From a checkpoint of a small transformer trained on Wikipedia.
Size: 12 layers, width 64, 2 heads of 32, MLP 256 GELU, vocabulary 512, 0.631M parameters.
Training: a variant of SOAP for these matrices, 148M tokens, 4526 steps.
Each number is 500 + 40 x the weight over its row's rms, rounded and kept within 0 to 999. Layers, rows and columns count from 0. Numbers have three digits each. The size before them is the row's rms in percent of the matrix's.

# k: layer 7 attention key, 64x64, rms 0.178, rows 42-63, columns 0-63
# q: layer 7 attention query, 64x64, rms 0.176, rows 43-63, columns 0-63
# v: layer 7 attention value, 64x64, rms 0.146, rows 32-63, columns 0-63
# o: layer 7 attention output (transposed), 64x64, rms 0.116, rows 32-63, columns 0-63
# up: layer 7 MLP up, 256x64, rms 0.201, rows 0-46, columns 0-63
# down: layer 7 MLP down (transposed), 256x64, rms 0.144, rows 0-45, columns 0-63
k42 108:424579502508486513446490444491533464470517521478485462498459529390573461575513548495539555566456561494517522453567512478498426439496503493534528518492482508490487521562480506481491497524556564
q43 089:492424493523517517503505474489586568536482520449493480403475521496440553452536548474528462534503522476475481591485580472497425457549501506488497532530474474505482513519509391512503544458509553
k43 101:533480522503478515548570427445521460546513426508467517534530610534466536509533509549496457486516534442541488398444519525522517457525544536533475459537429510489477516443505434478518465506465502
q44 104:508463482513558503504479474474498511465466444448526516502476526469473457500481535571554511519473475394525582504480561474450399518479501514437482419568503560473490492485505449478477547503518582
k44 108:482552530476468481528464447474540586504528446461521487454475538479520529542499539468508488536486532448492533448512560493450466518517569458489451403494518595517521558528546432432508476459528540
q45 113:485493450552494507517453488531455484518542535425524523420513459489560442474499584486517451453448563497431464539481504456501534541541481465540541575472522480513502512489394508532553521525470547
k45 114:472498453539504504498484546540411429447494466484516534504538531599524448498454435552516552440525467465483545471479446500518463493507538499558576524470489495492546525461475562474507560575508456
q46 107:543530582507550481503549470530444517517504443494587460503539486543489428465457529504500517463476470498519522457538458496504545524438526382469452567456484482528565464527559525534468522536465488
k46 101:487509476378514496485513452544420509538469531512518516473484508494506456441516564515473481492473493551464555525566499505496578483447509509476495554425489465506469499467534514364502473542477464
q47 093:515563478495504558550455485512466470426500541437439555465489493468554489508499415513506504509529523435520467439574505460542481524536558581501540530551471464507506513521467503547481440551470578
k47 109:439611516460528562526477522470457501493470522463550443565504469486518464518436439464503535506511543487546470467520509437537461547526495458497525453502486481496517510545438601522473442476564541
q48 101:520523464580491456522470528505530552513534479501465494470516580545581535490492482486530533470537593485556437517454464451477493513542489473488466451472481532485450566454449401517484501418518484
k48 091:513531458520488407510555510450491489522559470492489490565470527575431538509527479529466511466544560453565436557449500474396472513567531458492488493508511549505515429479497427509482477495512494
q49 083:503499519489535499520583441512453498489512417489563464515472522439505521483581478482514551498527487522511480526445489483439494501384510504502526471487610504495484498480533589522532484413484451
k49 089:463466504508491429546545428512485526454574518422496570471501510484552578541483536484491463514457482511461519522435560435477514507434520473556489567454506520481462427516510475481573458491506539
q50 089:505523556538497455528489480547566485451531479522556538429540569438558546492561472521515518488530490561490479519375581530482518531455459554522516512510536482466485514456520485484515507505466420
k50 088:510391573582489511505557507536506426504563463478487481520525524486486578475406512481447459508482498524490473500425524497506528496473466470516558498508598540483468425490497546495535492510454494
q51 108:510471492571411453483497475585542579505517440460559516519560529498545473533478578509521526474535473503471550435421520493499536497496503535554517542459540536441532473505567499550484473503461519
k51 113:526484484512509480543545403575519443495503464492483467530508553517515553389475521484489430472546477476471534463431515499459533530509508503492497565492593535476466460471516514427460465565473461
q52 100:516512524535485521432459490494520557529469452502463517455445459458466532546542552490602565586494485482486584523458434494509527522510548546518523526518540539457460498534585453489508537446516518
k52 109:545510537547479418511508416504527447513473445536430430511482470463552486520466500485509467560460434493534575523510517502493444498526526564538527494552510504416512394512533498489511511555477477
q53 111:538382489513547416525530472542545503470462523483559516539536470517512538504486457435463493532447482492508483607418500483492464485474497478495508481539543542468553515486488587544493454504562503
k53 109:534491545433442489565438500472581504445527475489514583501536547532507466466533490517532495432458517441541470537448561544457486498464505547561513492414534526423496487507462537479497553529475493
q54 107:500519590453484556516533493553389550535493553506496504526472397417453494435539509481456546508499531545452467482470471505575536462523494435520513487506529525543548518449522521485477476520496497
k54 115:515535539426501530588517459527367503515486546534529478542560500485445514533563478500444495540495481515517507472431520492577528525488459478538509515526501468497502532572500443485555438478491438
q55 094:541508501535399560522519495457509486525533508450440557450476451498502533468474496511550482498489523494422511546508537545457432533451511454508473523481402513501563568543443417501510541529471510
k55 087:514520485428557500577527485430479532486485429532513478517456490493450606491465496520495431516472473496496478431491466538513482450449551479534513506508469498545528588515500405440528467498557473
q56 101:499481525469465538506523418547534445530500449425523556525532566506457514506448528558535502450486466497483569450561501494505500509571568543515490467502557466526545444525510567503429516580501492
k56 090:421530471485465556483485459597434557549502488487512519491518503409462543461523536481524538478474511492434516535523508463485514485484511487452463492477559517577573556471525499521412432533536501
q57 096:426577462485493489449473393510522504490480486480485561494452498463509481486552447521483511509619493469455461459503431486567523505531525576590499440468496534517556514500494513502472511527493466
k57 095:448527493519492528439516477434461465529537545475501463570516428411502516531518464468542507534510503494481476527465527418556488506553437534543551529483547527504509476621504526536461480559480461
q58 097:514475499549479460521499454489413452508447556505478562544428424461484536524475481502501521451466458517500532467527468501543574547564545567493518513455540454529524500523444515515497493613521460
k58 095:477564483488475514498471554536403506449450507502557542502510370459502549517545483501504580515482497502512455504539486510502523472555493450491587528483487550503528545500497560576514506520506423
q59 106:471463493542497438461528506493533444536555510464476524589511485457486443398457502527432446519478484485476469528462449491493474512530565437515458444557555530504586537524491504488454521431495505
k59 117:519482531465508469458465555512495527532541531535551578525521504512482485549518522517545512438463459456469512627459477533538463522507451495536480484462577512463551517496523472476403570543490440
q60 105:556473542499555509505480487571481462438497476505561455584554529534521464523474458503513537488500538462547501549475549515561469507493443480489539532583504479442520473507491509598532408505491435
k60 097:524558576528484511472463497491533477476440522475574473489542512532493371425446482506497545442472486515557518548525505495492498555461483521498516488460539502439549503481423548490470559538442537
q61 102:487530557500565498499539503555499479524586496452509460435482530504515526514508518523510535528504446502460573518476462406397452488461513492458447436490571500475450493488435478449431482485525531
k61 091:476458468516498510478499500513475588523565441488506475486510524450572485500530606542512480518462474467509520583504516455426427443482529430524456493475493523548528457499524484443472483432572528
q62 104:518459473490513485539473477588581452513456500426555536489454524449502566452503551496526507465537468515472501559421496418542498544542475506537515490548601534485543478465447477509492528470501470
k62 111:480444520527421487507495476532511447483501469474556528567582566530426533447488529553501507426489491483465495552426544488469468482529490524558547417485521557515533506459517492533479517562449455
q63 111:461509496457471503495480559520469524524460523555492455424490484482474520579544458482487505560504526588504489474548470568519534475386462513456481518558413487608476529524503515472493526495503490
k63 123:535439522491459498479497506489543471511475537572459477440472497464514495525481485499494405531462518557538499464594501515526510447466492516490504577592450405521446515558460566524528549496528502
v32 090:493508551531512516482547559529551458518450487505540450503495430496529549509542477491453473491464479377488532524513524459510467520513581519492494486443501442511460517563386477410494488474502531
o32 099:578485433529494481429556435536579477516520566527572540471519520502504469434498435473445481474470510493485432494440489571498493555506512446513527502508573468460525496453521537455473497521561499
v33 090:474466528467499500496478490526504516579455464516609478503453488480450502504477521515407460499415496484545484507580467532509467554530514535545511480357496530551484488557497458531512484494484492
o33 080:450441467510504521537500467477546548495538497499505563486480527520483500435517496414518559560484495582504562484423543526445546509478496553495482495491534418537481414526487453516442469579495528
v34 090:453472459495505464475493508475478521498424506426500544449517517502502531463525483535482570595547464517454490537586451530495534515564576555562485502485487477518428584472422517462479502486502499
o34 088:512439513491451508572550479546537448490462447513482489483522497525529469509521547502484504529452433502481487503507478459555473459417484428557455518569549460551549543564470495551458451452570542
v35 087:485460465498519509460481430477448517473472547521492514426444515508458538487526540499596488509621537506560500552498467560562473494498470545478506458530563546527450436550481539501561483491480485
o35 082:516563491480500511552470510519468493534465480505525521540494490391524510532526489540452583509420460527515465492512489491498441428515565490511461522434566495568523526437526535550451461554428472
v36 103:512438493510552432507479466440533515471522552488587503541568513523516482469455542549540528463436479462531498436537565500437546511453449493406493510525507483461534470493500428535569487500463512
o36 111:543499514542460501527460473388507459426539509477567523451442516501517519564482421512448507504492458505479539450507508514532435490531505547519450475521471488586539525550468518424561541530522531
v37 086:473544477522530484458489469566551437467533471485556409509488500557449517520500517555422533527493499501505526463528515431423526573443489503472543555469457529498558574524510560561482495496467516
o37 083:460443472450462454551436525518464449558503501454493581489512468502536503495508519548513438496482486560534549577513467547476535553486511560509522508489483520518504540481484375421517542512456545
v38 085:476474464485539544436512534523494535486453526511449457463505529493442558474505476429592543527563485550427509579445483502540469526532526444539527472476478460484523533466545493510411488495576526
o38 086:438499541477494459576515513579500542488533542490505505573503405477570514546424548524482477498523553464461453566395478508495504526503457485512471538535491504535492488466502528502485460498531406
v39 084:460475551499407465500455437465529444460434517505497587509499506458516474524485573514471518494472492472433439517515477501532487499512447527520514486568496549541536417432499514439567527559527466
o39 080:568547503512496462491460518473485547488578413524523508484494482509549519466501512501545540370471539425534498516452577516489503451565519433488455472507529547467457473531525500526545477442468500
v40 083:537498497550510539503438505499376494477455442514473533447474548458542596534460528496512548539544548546470502498512559556532494484518467523436543499450524534466486414511481478515461549547514499
o40 079:525462539499520567571458437508518521560507553499479418576484469535530454437478534485525487470442506530556473473559484424463454502524510530524462416523496497475506517427545484493553476528549464
v41 090:464509510502476516450514415546558525539462516541460525509436526452478521512509483531497523531494506534475469528523457492505525539604479552491540449411549545500499479547424572437451563501520451
o41 087:453440519533560512529451513499430479493515583476459542464560581496510507454505467509445555436521567514543515568434518479518478475431497466466531448533541539486459450508570519475503469511515466
v42 088:514565544516551462457561540475542544446583428482538473490492513550489525533523447472517508475553548519569443520520554551497523538477432477495512529452464423484499513505527467497408456471501461
o42 096:473463506479512519438494480505492451499503480539534511508491551477516505448437564539438472511563469502568550460559436495492474593429535487522500518514573480579499569477498478429487477429544490
v43 091:529511381424547508571486479488495532460474509480418571483479513475463462490522507442519527494484545541487504547477513566513531430513467535561473459541486438525492509526513533452476557460577504
o43 081:557560524465545501556569413496413542445463526549522454457479482520513527476485559495499457538484496453481484496496512491468525434531592443484580549561509508491486475458452532509478535525463474
v44 085:493526520556548475489423480467489451488481531480449546539412538420516488479456553425492484497553528503413466473513551506474526495499537541514495453534481439447504483572444527440440549517495495
o44 085:549551456396514538511536482446484483536490468527537524509520502555491568443474533467554540548465515426523537507520490516562419524499434521471499473574438469455512558473508547499454491503526444
v45 088:500536482581495454471505502516477454526442543515529479527478457515467544441509500488404417530521515406490548517425521554503445490577523509468485551522551482502548523459496509480497518550587515
o45 102:568493436435524462477476525452514475516512461576543446519525566499513463571483545465458525471443464492541474546481541527471527499526441520502475442549496595524467502477496471547483570480489417
v46 078:496491486476558441513497511497475404511499504482617550570490478536490529443547509511503450503473428501569617459473466486489487539524522505492476555484511490436470554486501506484479487426510455
o46 074:487499484496422447449535570488518488491558504524427469447480550595421564504529458522484531461442499520543476527492504464518479533441453496520522536556474491527534521447506440554527501583503467
v47 091:489493495550471491549562435516458437507479460488556522518433564459490435495494543534536575495457493549476460519476450475556455518531455589506452492481490491548509466559444510507574463536448524
o47 086:519465504534487447416563474455516482509440522563440577501475454555473506524460443456525503514527523545554590490495534486467472430525576450469519456516447537531502484514588501525495492523492486
v48 094:541511547518530458481469468481451456471520506432497544456462510441604519491433548447503488588485463580496488533469570519503582447553476536487471487517478496522512509524421541502482490546513535
o48 086:520479544487525462550542480423520493511482493498509500570534487474562481423535484425529472489475460467610467493517502544508481501485454491428567442505425438519543466538493486542559482502569514
v49 092:545457481522499523481453450435556497527482548477511544478449471492484502542478530472506547466484450520510413590563527482513505529497456439554487548469559499544466605493534538455505483429457481
o49 089:497490532552482451540469549582404495525481449547609477499512501560519512541470455505481522548503501485547502459491536555503515515501448479440518468490479440550512431505475569472522423470478456
v50 097:593532483457484446551476565464490457472438483512560527533571500542474508559491543448441482533488462525423490511515513434510533543543491570450520473442520478528496539592475506477490526484526538
o50 087:515441547467486471506582533449502566538482530538549534480534517491505422478452467524415492498505528525519473526488539616475425492539515464498432476499471477458495522526452472555428469537510538
v51 085:564448512511495542428499491438404441489541447550531475574515522522514508551521471545499560470560490484513527503452590508471431505513506421486452509495442477490466503526563542549514496459501489
o51 084:531543443553460480511526595570509501484473557504488427497446440537573487554512561464483495468544489470466493450558485536491505486467504463448477496547491530508546493497521386488459485564503460
v52 094:480504475564504545434552515458543463435457400467515520497527506480487514480562491500521497484518425549539454544508494493531491557472479445487503567490518489564531528542581457576540547442540517
o52 107:558468524504492445529570451522473560449486458498483485536487527549562510491430438564463503460521488480527513502515544486443495537426513528562391522512458476536541497512588505460484515460444512
v53 092:593481538456517455464528534476502516493465478463463569439466534518464476528534495498524513426498438512504505550473496555499528434450489464522493572456498446498587553467587445573503515481486503
o53 092:514534550472456538513514504533490538484526461514484452478469530551542523486474553485393486584509387504469545473431523541487497538511501456565543492448494498467470456495588474468579494486507513
v54 093:511533504531531490490475521533513582552413439577448517453510551431490528529465473469438533466511500512492451544481441585549438477501452479537509407509511508521455485533500572487476521474514506
o54 088:450473479487559493499556465441451497519485512496532450494483522502520430422511537443511490488507512494416516555517565445522560440559486473514480557482530536524495533541610539463496430523482453
v55 084:561488470476509513492490515506477544478509448486446386400454481417456500517521459559464494478466554499467523464505548454489519560530500380515474488499500471486495490536516527580541515480532501
o55 070:544432485491479585545486478562536442497445558463542484515556513537470479428419522510443482522489519424517506515506520495441564477535535551511530517436432504517506441492486489547499556547455513
v56 084:492506536476516525490581560590516496522481502580512508418527477556410459552506516473500464520524535530554541556439475474528474513549531494421485481450543504478447525449507440531539492447499499
o56 078:454438448621468484427474513513453488544474523517526489536486477442490526463490520461469553522495474519476469539502470588521419497509483564584456480462566527482508507521509479556535535553467513
v57 088:512488499481500487493506523461552438494561430536464432560526500469476444474530504532507499556528507527538469506530523486448465509466443387462541506590463465427479480574578553509521513510483500
o57 096:527504521552487471511541534472432469530497521471477467449499481470491445518467621520524509404427536504503581483528445527495559576522497504506481520478490481548469462527480576479447505553439494
v58 092:498422498615406527492546494500516560477462543536511541539480564452484462485441522557472495476506493553536468511500521524444433509508454509496556457519453478524523462512463461588520472526544500
o58 083:559484546547586550494493484463497561465497468535505546481423449454476455535508526457470504527469506445451561571491553530486494498413495513493536497470545549463557478507484485393500529548508506
v59 092:444479474521509512534457536458489554452592517494529413489484487474544432520521489559521531448530514546510499475473464457468502518531419379509477474508504500518572522540567477544516471505436494
o59 082:479440552520488469520434515530506516496434477575476551484491526449523493524484566478486460505553501403465507388598500473543505509502536597499492486497485529533454511492493532474550485535456463
v60 095:522539536513478481461501544542442518559503523552425459458471510475476577534537481516442464496434484440475487546433489543604483499534529473529413489465513528424537487473468494466473477478474550
o60 084:544502510518546463498494518478515440599459525519511543516511521558523475474502508480429569458515529497457502489445467488505480451510416448520562465462491482460510437496604529491592513482426487
v61 093:501504580471576560490496478450496509466479430490508466473492425480496425487511515555545500495499469544500468507507520481386499512442403490529510538536539484567472528506550575505481514519433521
o61 095:475492445510481534596550539492537546485474540533486477548493507478478513475465476486550496514487482499465522510565535541463567495475483443506447496393449507548442469469501502406593489506554547
v62 081:496524499482506465545542486434479420473440577548563483453572565545508496514517499527528439429468515541514452497533494505373512569477498471543505503502478463499493505504524487475580538542503486
o62 088:483468447477395456488511525479517483550541509508492534468511499547545513501472531510483529451503480495473530508559575526502446426458574559407459442465540507478545493488497568493456531493545581
v63 083:516419454489479474542606439489452530448503473529446533463463529495590440516537455489519465492551480563567512499477450432544488529471433468448457469529526500477513501529517492542485496531497552
o63 086:489551510492491548514551492549453505489465484546406513477574502490459413470580475487454462468528494559422500547544441571456445464531550513483530520477487520553520457540535479462512503530493453
up0 098:485511453507465437440486474411487509519446492507533507449506440418530521513560513495569582525471495534462512516493557536464552453589533500514499498533521425520445531498453508562531540529492447
down0 104:472490491542496497487434480532542475503435493495489482566515478502490427568471562578470437493464483485537450480468362557535483530454492501477487519457510514491438527453561479533473444484475543
up1 095:494453572515459539513439528580523490490527486443534517502561532512498487493494411505548521561492515482536545533450508529497457432493456505549515448488400543516553510543505529514423460564449495
down1 105:546542523514509486555609497481420487482516519473479519540499492541533512444514495585461503495550547427518451483496488492528481431524493468423522516474621475534498474539508484477587504475503524
up2 098:501500447444472515514490408446511567460505536573559480494518521537487514544508493513544518507435586505546411512535488461525502558549522454508500506426503512521498489482423515556503492528593475
down2 103:487528555509423477515596537459446554492488425448541538517480512443573487458519462479479507469462513515489530535567534480503462474464539541443452477564495502457529557469498500481558443490479575
up3 097:517464512468491554565484482509520432476551427477532605550472492588488537424412446531492457521467500441529509496539529520530474548502483546531561512474496498484453449427522508493535488521485499
down3 094:452523514515601480477499510518551541505470500504549405534495482442534496572480549457464545465523510498436464545473535485523452455492426495447424481519504569474554566514459508547485462462512517
up4 098:478512530517468445524474468511461491401413490514485539482506565508465505458419505553511516514499469614496464523470521468483505504480516541533459493564496478565463422512517546503503523429564441
down4 105:523508431499479524515524523519493519571522494482501442451519440503520548553472442555556555545464511524412542550462521452450518528498460526498514512449489489515537560473453471442567443537469587
up5 086:547513482553490486386433492511516484531416488500475538432513455501518428528501542537472508505558463485449504556561449421526506488528490511506485473529521502530594549482465447489497520444445519
down5 074:528465547496464561496491457508589488522509509468485528615539558457526467511522557475513524528504500463428495407523537550506458434446473457516509568475440489534456445474515525511494452494528533
up6 105:562477462465532485532475481439481532464425497514513477473548490610465537471430512575518583468581569487480524515486468473484532477461459495487450491525517513525486508528480440485569453496428501
down6 119:515549511512443509409507429522547514543540458518556509499506482431421505449498464437545492542511440480467473463426531447530521538492527488500509472531521560447475454451505536587498492530552540
up7 102:462466586477512518477452453459554547529511527502488552500486532488520483459510558518515609429445505505504504522437484515535514532470408526521413468452483507555493558485428478534552505458493489
down7 085:425534436560536525489523558510503465517506508480560484442423481502520543442524481508532504558528481490535542430492507476447530460590498509493537497550476476441579475493526487446481576571533521
up8 095:541577468486567527520463435502492490470471508480475512473461502505572479494486513452481530519473512410497462443455485485550470459557523496459516541524487557496496523590477415583470480477598505
down8 095:456476482497495484560453487557523519520501537527504489512546526569460547499488563588524536511477561528464536490436505519492522500539505483518465524557476535418454487456512515496463569498361450
up9 103:490565432470463499495470481457464572459514518540503433578519450547494612489497505439424500536481501491492555571495530544488547483463506508458552521567509503556537521466502448525459515542519498
down9 091:561489497499542514550501440466453473567495576465544567403516566490472470518534446508451518422508453479475453450467499572491489469527559514546461450486519506524513542489471556528553475527468490
up10 081:474535550467478510520453470405541545493459495508448437513420493475529453490456550552421470519491490507436489506463495546447476556459493509453467483567536510461522430554484526487413526469513520
down10 080:463464497479463503428516496503452439497556465471542537452502645536500549549485512518538496441494472438448457475513486528564517495509423479544527443477520479481500526475600481514466486511489485
up11 106:521513481474498556574497469407508502542468471481416549460491485536507458450477468569468458496500511545547549444459509478460495496450479544551483601511466538481435454516522532538540532483471565
down11 113:430497485462514457502484517495523575520493461565535528474536462514495450524533577487469467470489480478407502533399434526494557499476520522483537468419565475480452587449536471478481510497474516
up12 092:504545543480569519476497584438547474499549528527411509513453558535472498539530412489525503532547519498449529553509471548474476445511524475483463499520438468565499485439532461507516418494533559
down12 081:529528451477500519474453428520435552459504416517501559553491504402557543452475479526544557425512447503529475420494511462492522517514521521501505507477472517590575525464475474533538482496507535
up13 093:556456511556504538435482503483474577526485534534505499458507394550441490486526547612504555517433552514511467549450539568462489512466462521513469497499487488495514542531506480586491527526514459
down13 103:480576473528487443602493506496519511502503462500439520508456556406560470437500528526510524507535507539511478427566465517538463507572494478533545556497493572468538471489541526467453446526490549
up14 101:510567494621446501487506447506509527587484544459533507568509482577536508481486466572497477525469541461517476454529489372533483475507462491497468474511501518562490516458509499534517444448515499
down14 097:497483503457545474498482450481571546401514503528521538433478478542487502494426545523441451528460438530462411503577489494559524453556464498451523488491558487472541471440526501460458525488463506
up15 101:436535490471480473418435543533530512497548536534531534519487508435494465525498474513451502441462487513544412495465445472563448464486528561483502548490520442525525547444499535436544494457558428
down15 106:461427506481477546520545435514441529552557430522517523497462486556442477472502454459543477482454529516496482562478547514488522499561430568568533522545456426544437513490553480535481535530489511
up16 108:559507460486498543467460522475498591478512546539496463484497475450457540479520469528591442517524494544545509487449418562516472461429533447524533555504536490460498483532505510431498455411549506
down16 108:457452544497522552437452458484482551512557497504523539518461565499567512474477526504533492491517502503489452524557590415454614539523480477590455472485532545518518451472540497499527518459515490
up17 096:453522476483546475407545433548522449499543456540412509525515542480556551487468509535515492458425536471517466543494475522519481545485495524531521534423510473426500465539521540510438469411505524
down17 092:547410501513411494500452512551480467504510427557569510516490432461441439526493513472541561496462537545514485512472527495505489513476564481535474440585515497518474553578533563540522512512524506
up18 105:512547455474519453535504509562478497469522448492466472532547553574456484524522471585491471577507486568502558517469479461480562480454477491427590474525440499479519449502512505538512490486398498
down18 112:477505454565494594535473478433478480518521514474480554431454490454494488452536543483497490411438564493477515534539516467485505488521525560558485515484539570556494460501434531415471519545527467
up19 108:530562583473491545549478404462515464545469509521508484531552514532542456520540494495503431481493461431496519504559459424558507494453494493522423495436533485531486463544545488431478553485470455
down19 104:479454490581548493446472514628503437438489502405533497522418461422505500516505526496463481499459542543484474465497483543527504486467466532452536515535468534509499506492448545588496480488479520
up20 101:560524539484520528490542520519529512457419473579556536407498435485531509497460479441522526464514547473490472442480514518456529445506526545531523515561496542515393462488497523547495504513428568
down20 095:478485490492431518553398500479525469573475480497438471500508533601459552523531499508484468489498518482510580496507552457449463514487501441461537553492514455455600581497483485469485485472518452
up21 096:485443518476464553463484516469542537477531508495506555567450507470527536453514452484452488481474546390602561526551514483470467439479461448510587521489471570500498534483516461516539515504558513
down21 093:529478534487497536465459482555444535547450468418514466434523533497532504506486522523501467487495551570454451533481467453487564515462482512516475579517490462509492452503561581528381481497468556
up22 100:537551481505541518494442494485531511551446500467475486534465470501426548383553535465454505471532585514541456485427542491517529509420497454545458553509475464519485483521488575539522451519499532
down22 117:505476503476484458489457501506516558523526489524476472482552458507568533562549608500528401512516534478450475490490492520455471474534607475505449488538504462487435446434518438539549497518512551
up23 095:501605549492526521513538517468530479500495530472529498461463571578517434446540494519495446457506487600475534519488474491521556506521442523495405533485481501566496487534489503441549490503447577
down23 108:475606487543438527526561517571546458444537511495434494453516492485551522486522510462475471477498503502417560488498550510451491440521504519428454495484497545447461532468446528489440529424468489
up24 098:547501480519491458503447561526425509511472407546449543555507509521551577539517463509415496529561503520471551525446508533553529424479474435471589516492501502480509446480519533471536527529488496
down24 086:539512489453560518547531457533512504521541511550484552460509530523458426564521494524532494468566509455468433471535515432497583523524528440504454458445475450510566463523518508490464405476564494
up25 106:502527528503419533569507451512514449517455485448477481534500524459460392470452498526482507505487492500482558549541529412472596448448551462574501463490496529525460515433469520518537506471526474
down25 101:495520514553513513616534453494477507509547488525551475465451446472511431496520567508443522531553511584508487520490554490425500434509469484524483492523445438506471512438565454487521577516535518
up26 076:438489449517560483574459502523490561486456502520496484487526544520520546449479502409492450474469482479448490541486477430548488487519527398478483591451527519535532520548516487516529442423508553
down26 069:495464529502506483597495487529469514483499519509497489485539474473488550528507499436506448434542503477486481510500463503527500460555472505459489501511284512431495473496531475490544489492479476
up27 109:444501616558482499513453485431540555445473461516576478533531470465481510459449496549579540492481543541572481523519522456515470492462534514431471431489504468517517507518509506584502484498449503
down27 112:543539530457514460488481480498392459585485550502532541468486477513493465518574539390507455495529534492488454504461528551509464521516551422574422536538508465476507500509521498509550495543534517
up28 105:465468498509527564516513580473474478508440529522459466478577563562501487439487414510461533511522490455545497472519521480461483463506446487513558403526495524523467532484548448508616474507525508
down28 093:527507524555437490479456448560522495481441456459494482487525462440473550543456564451543454497452523545428477500447526535515564504519500545479471562513611528528560458534511554506462509494468487
up29 104:527487443488443473510476474494618481522430505524494472423477458475584478481513519547459491473560486516510462453520488518548477515497552504469485575543583531479485510571548561571479487523522494
down29 094:516467565534502492497484520525448510391427467513424538452432566533520469486524497492463517536528492513507589508507436520429525486554464497495473422532413549471483539491502480504514480522537465
up30 107:484468504567505552454458435499509542478461529488522493496413626459445485469535534523478572511518501575442479535524518450480475485446512525536539581479459487499422484505471549519526508510504517
down30 100:500476486438468459583582514512507590515531488459492454484487464512453522467541478497504503544503511494519431470461551504432476463516491592476539521490419484539524475538535515476431480534423435
up31 101:531475476532522485510538537479474552547513487516486398499501514494505480418503497542431546550558546545487519467525475567512494563444568484476463497472445478509495497574449481581452431471440492
down31 106:507462507465512522491554487391540502466397456594525563479543505497492515519495500447502507529529483477445415519512487495487469488448493499505473491482546532531492483428556576523469541509524408
up32 095:417515510474534453475562510499489461458566547562472555469450468479515493551515482558501562471488521451473511537481468521469540469535470501506536476541500515475542559594614471485472476443458472
down32 099:552495542499541413524440492552502573468470505502523580486495469448523568480469564482485483485533467618475428522505483538490486455488519525536502507556418480477539490483525504508483557430511534
up33 108:495562432609500575517503497481568554529476554492470484515535563480589436485467458534497479453471514505495529526518478542444479469463486455546407512541484498517512512457533518506514417501526505
down33 106:462487578504504476505550461498484448465455476485539502489545513481462514464491505408531488454447460514450438456558488414479524463516546522511469523426520498492476377544508546557457461520491477
up34 107:471476508424491504509460525538482510496522449555450443573537458517554428507502468514454431557528464450490574440510544500514558514469575491515508539510575541523492497542442506456552487477490438
down34 090:494502491497430490501482573461469502548517458461536551481527526469527514461551565480502514491522477475440428490455428535525513512490429449526446483461572531494491494519573455521502634525516518
up35 088:436518548505482514551524562506464540452532443515451488514488463478473433497436451505514507504445533450456502460414511496538503459509473472529579572477492460456609564500518541464491530492507450
down35 093:549535478523473475530505455520409451521506539467492509505483467554493516490455529512527482475467502484527535446457507526509525468470503589490465367490381499513443499541499468512529452570554499
up36 106:507543482464523546540464501500592416481509526476500455551489555460518497485473479449513512506544525516517549534503492495383499480422445504541469501478467426498472525476452491495420497459431571
down36 103:517489483469458415558568506490445527491497459490443548496495488474438485487486470573470480508527468514529479528512471476464530415541464569417485478486516527468555462434444560483573506556524544
up37 102:540529473560460473512546556519482549418531489471620524456468450555568522532478546452493423491447520500517505497472491482466512461489524471538544553480486494518447497493394514443484491488463495
down37 088:514468562549481482473493517516527427537495526523501455510537544508454528471451470527490491511533493610472527493491499470562459593542498533464475411454565457480512438507544449568482482444509450
up38 100:517492466516476439515496408446459551431453483552521540496473492524464450477470571575467463532504496447551563463481441527577521571465486500480468506573495469494549483477555487499545552515482490
down38 094:520415524469536543512572588576503492554540477518532527503517455469559552450453463511506471494535467549562517513493509512467502465526450538489454503430543538506478407519465520506433493521442532
up39 103:491506489484554498393502496511447508551467543542424447503525543508556507507525489517538528529467449417473510540509525460584436458571523547518511483507479514523464525543542465557440425496511463
down39 096:509451564506527485488465478529522530561502500517493478556518528443445410495470538493454530457524550549504559425463511443567523521495467532482457494537410585485462470515484495503486547449525425
up40 118:449522533501463531529443529509505493483437520518499437499565518479466463541505580487449585511456511434457445479411495573476548463469473461534468530465502471575457469556501561534512528527495496
down40 129:497499527484522528558455458559517455492514537435503531490485491485500514518507504575557497504520439466469459453636450531525415454534452514526579530509541496527570539516484499461511505460483441
up41 109:448511498449488537463511444500530478439443482556480445504528451468515518461484444536524508443456587432460399544483548532477498548405489527526519479519528552522467497476535540542528480473527455
down41 101:483567559457445490550496550474495549460531469518548491469529485459514558539483447494544528489459468471496474487554498539564480466494556437432512507498540505434546556469504413420505563532546491
up42 105:488598471607515510517407524552390510554475449522539481487514528454534500460485507583467472538481469562490473510517568449461492511491450495526522545493490472495506471527515528501509443500447495
down42 100:495413479446448547478457465564498531502471556513492468466462507429458499564492519490569519487549499448496522541504527548431478453570484583442429508481492520512480451452555495477473521511491437
up43 097:460544560495463471457519505496494558547408541445507584545471491462534497509493531513532493638470477499507527491537518448495475547505482523519530539546504491547538531442436471446471482517455444
down43 095:503508437466508484480489416502499473512495456535594459539492530501533478414456546509493577497559502500477495503459507507463520524518473431507598511564538507403485491528537510523465533493510594
up44 103:550525491575475503451535472507571530436435494526534504487431444471539519486470587510465516580516538483491429510583472493487477454501474424529559521523485519562481459475514544513478479452475539
down44 095:423456516495472466505469548560511505561469469468450561467556460462478518480535487477483419553546499537513463443445443461456544519548479479480501538481560517489531447447563453482535561544545475
up45 097:410486496500463533510512453520513517435521496511447502493441537578498508468451490501503457572475453519443490559492494468495521514582511548520544499436494577563564533558438475528498554459522553
down45 094:520492495480487508524472513482472517511448442518600461537465440428473510559531503528460471493552479444463532448456514460486501490483538478526485550497412448455407497429576491493575477534510504
up46 094:503502479487552514474522428431549531556465469502541490473507441494452453507484537483467541565494500441531518525510547405503506524397435519493506612489546484519506580523481495487463460500517532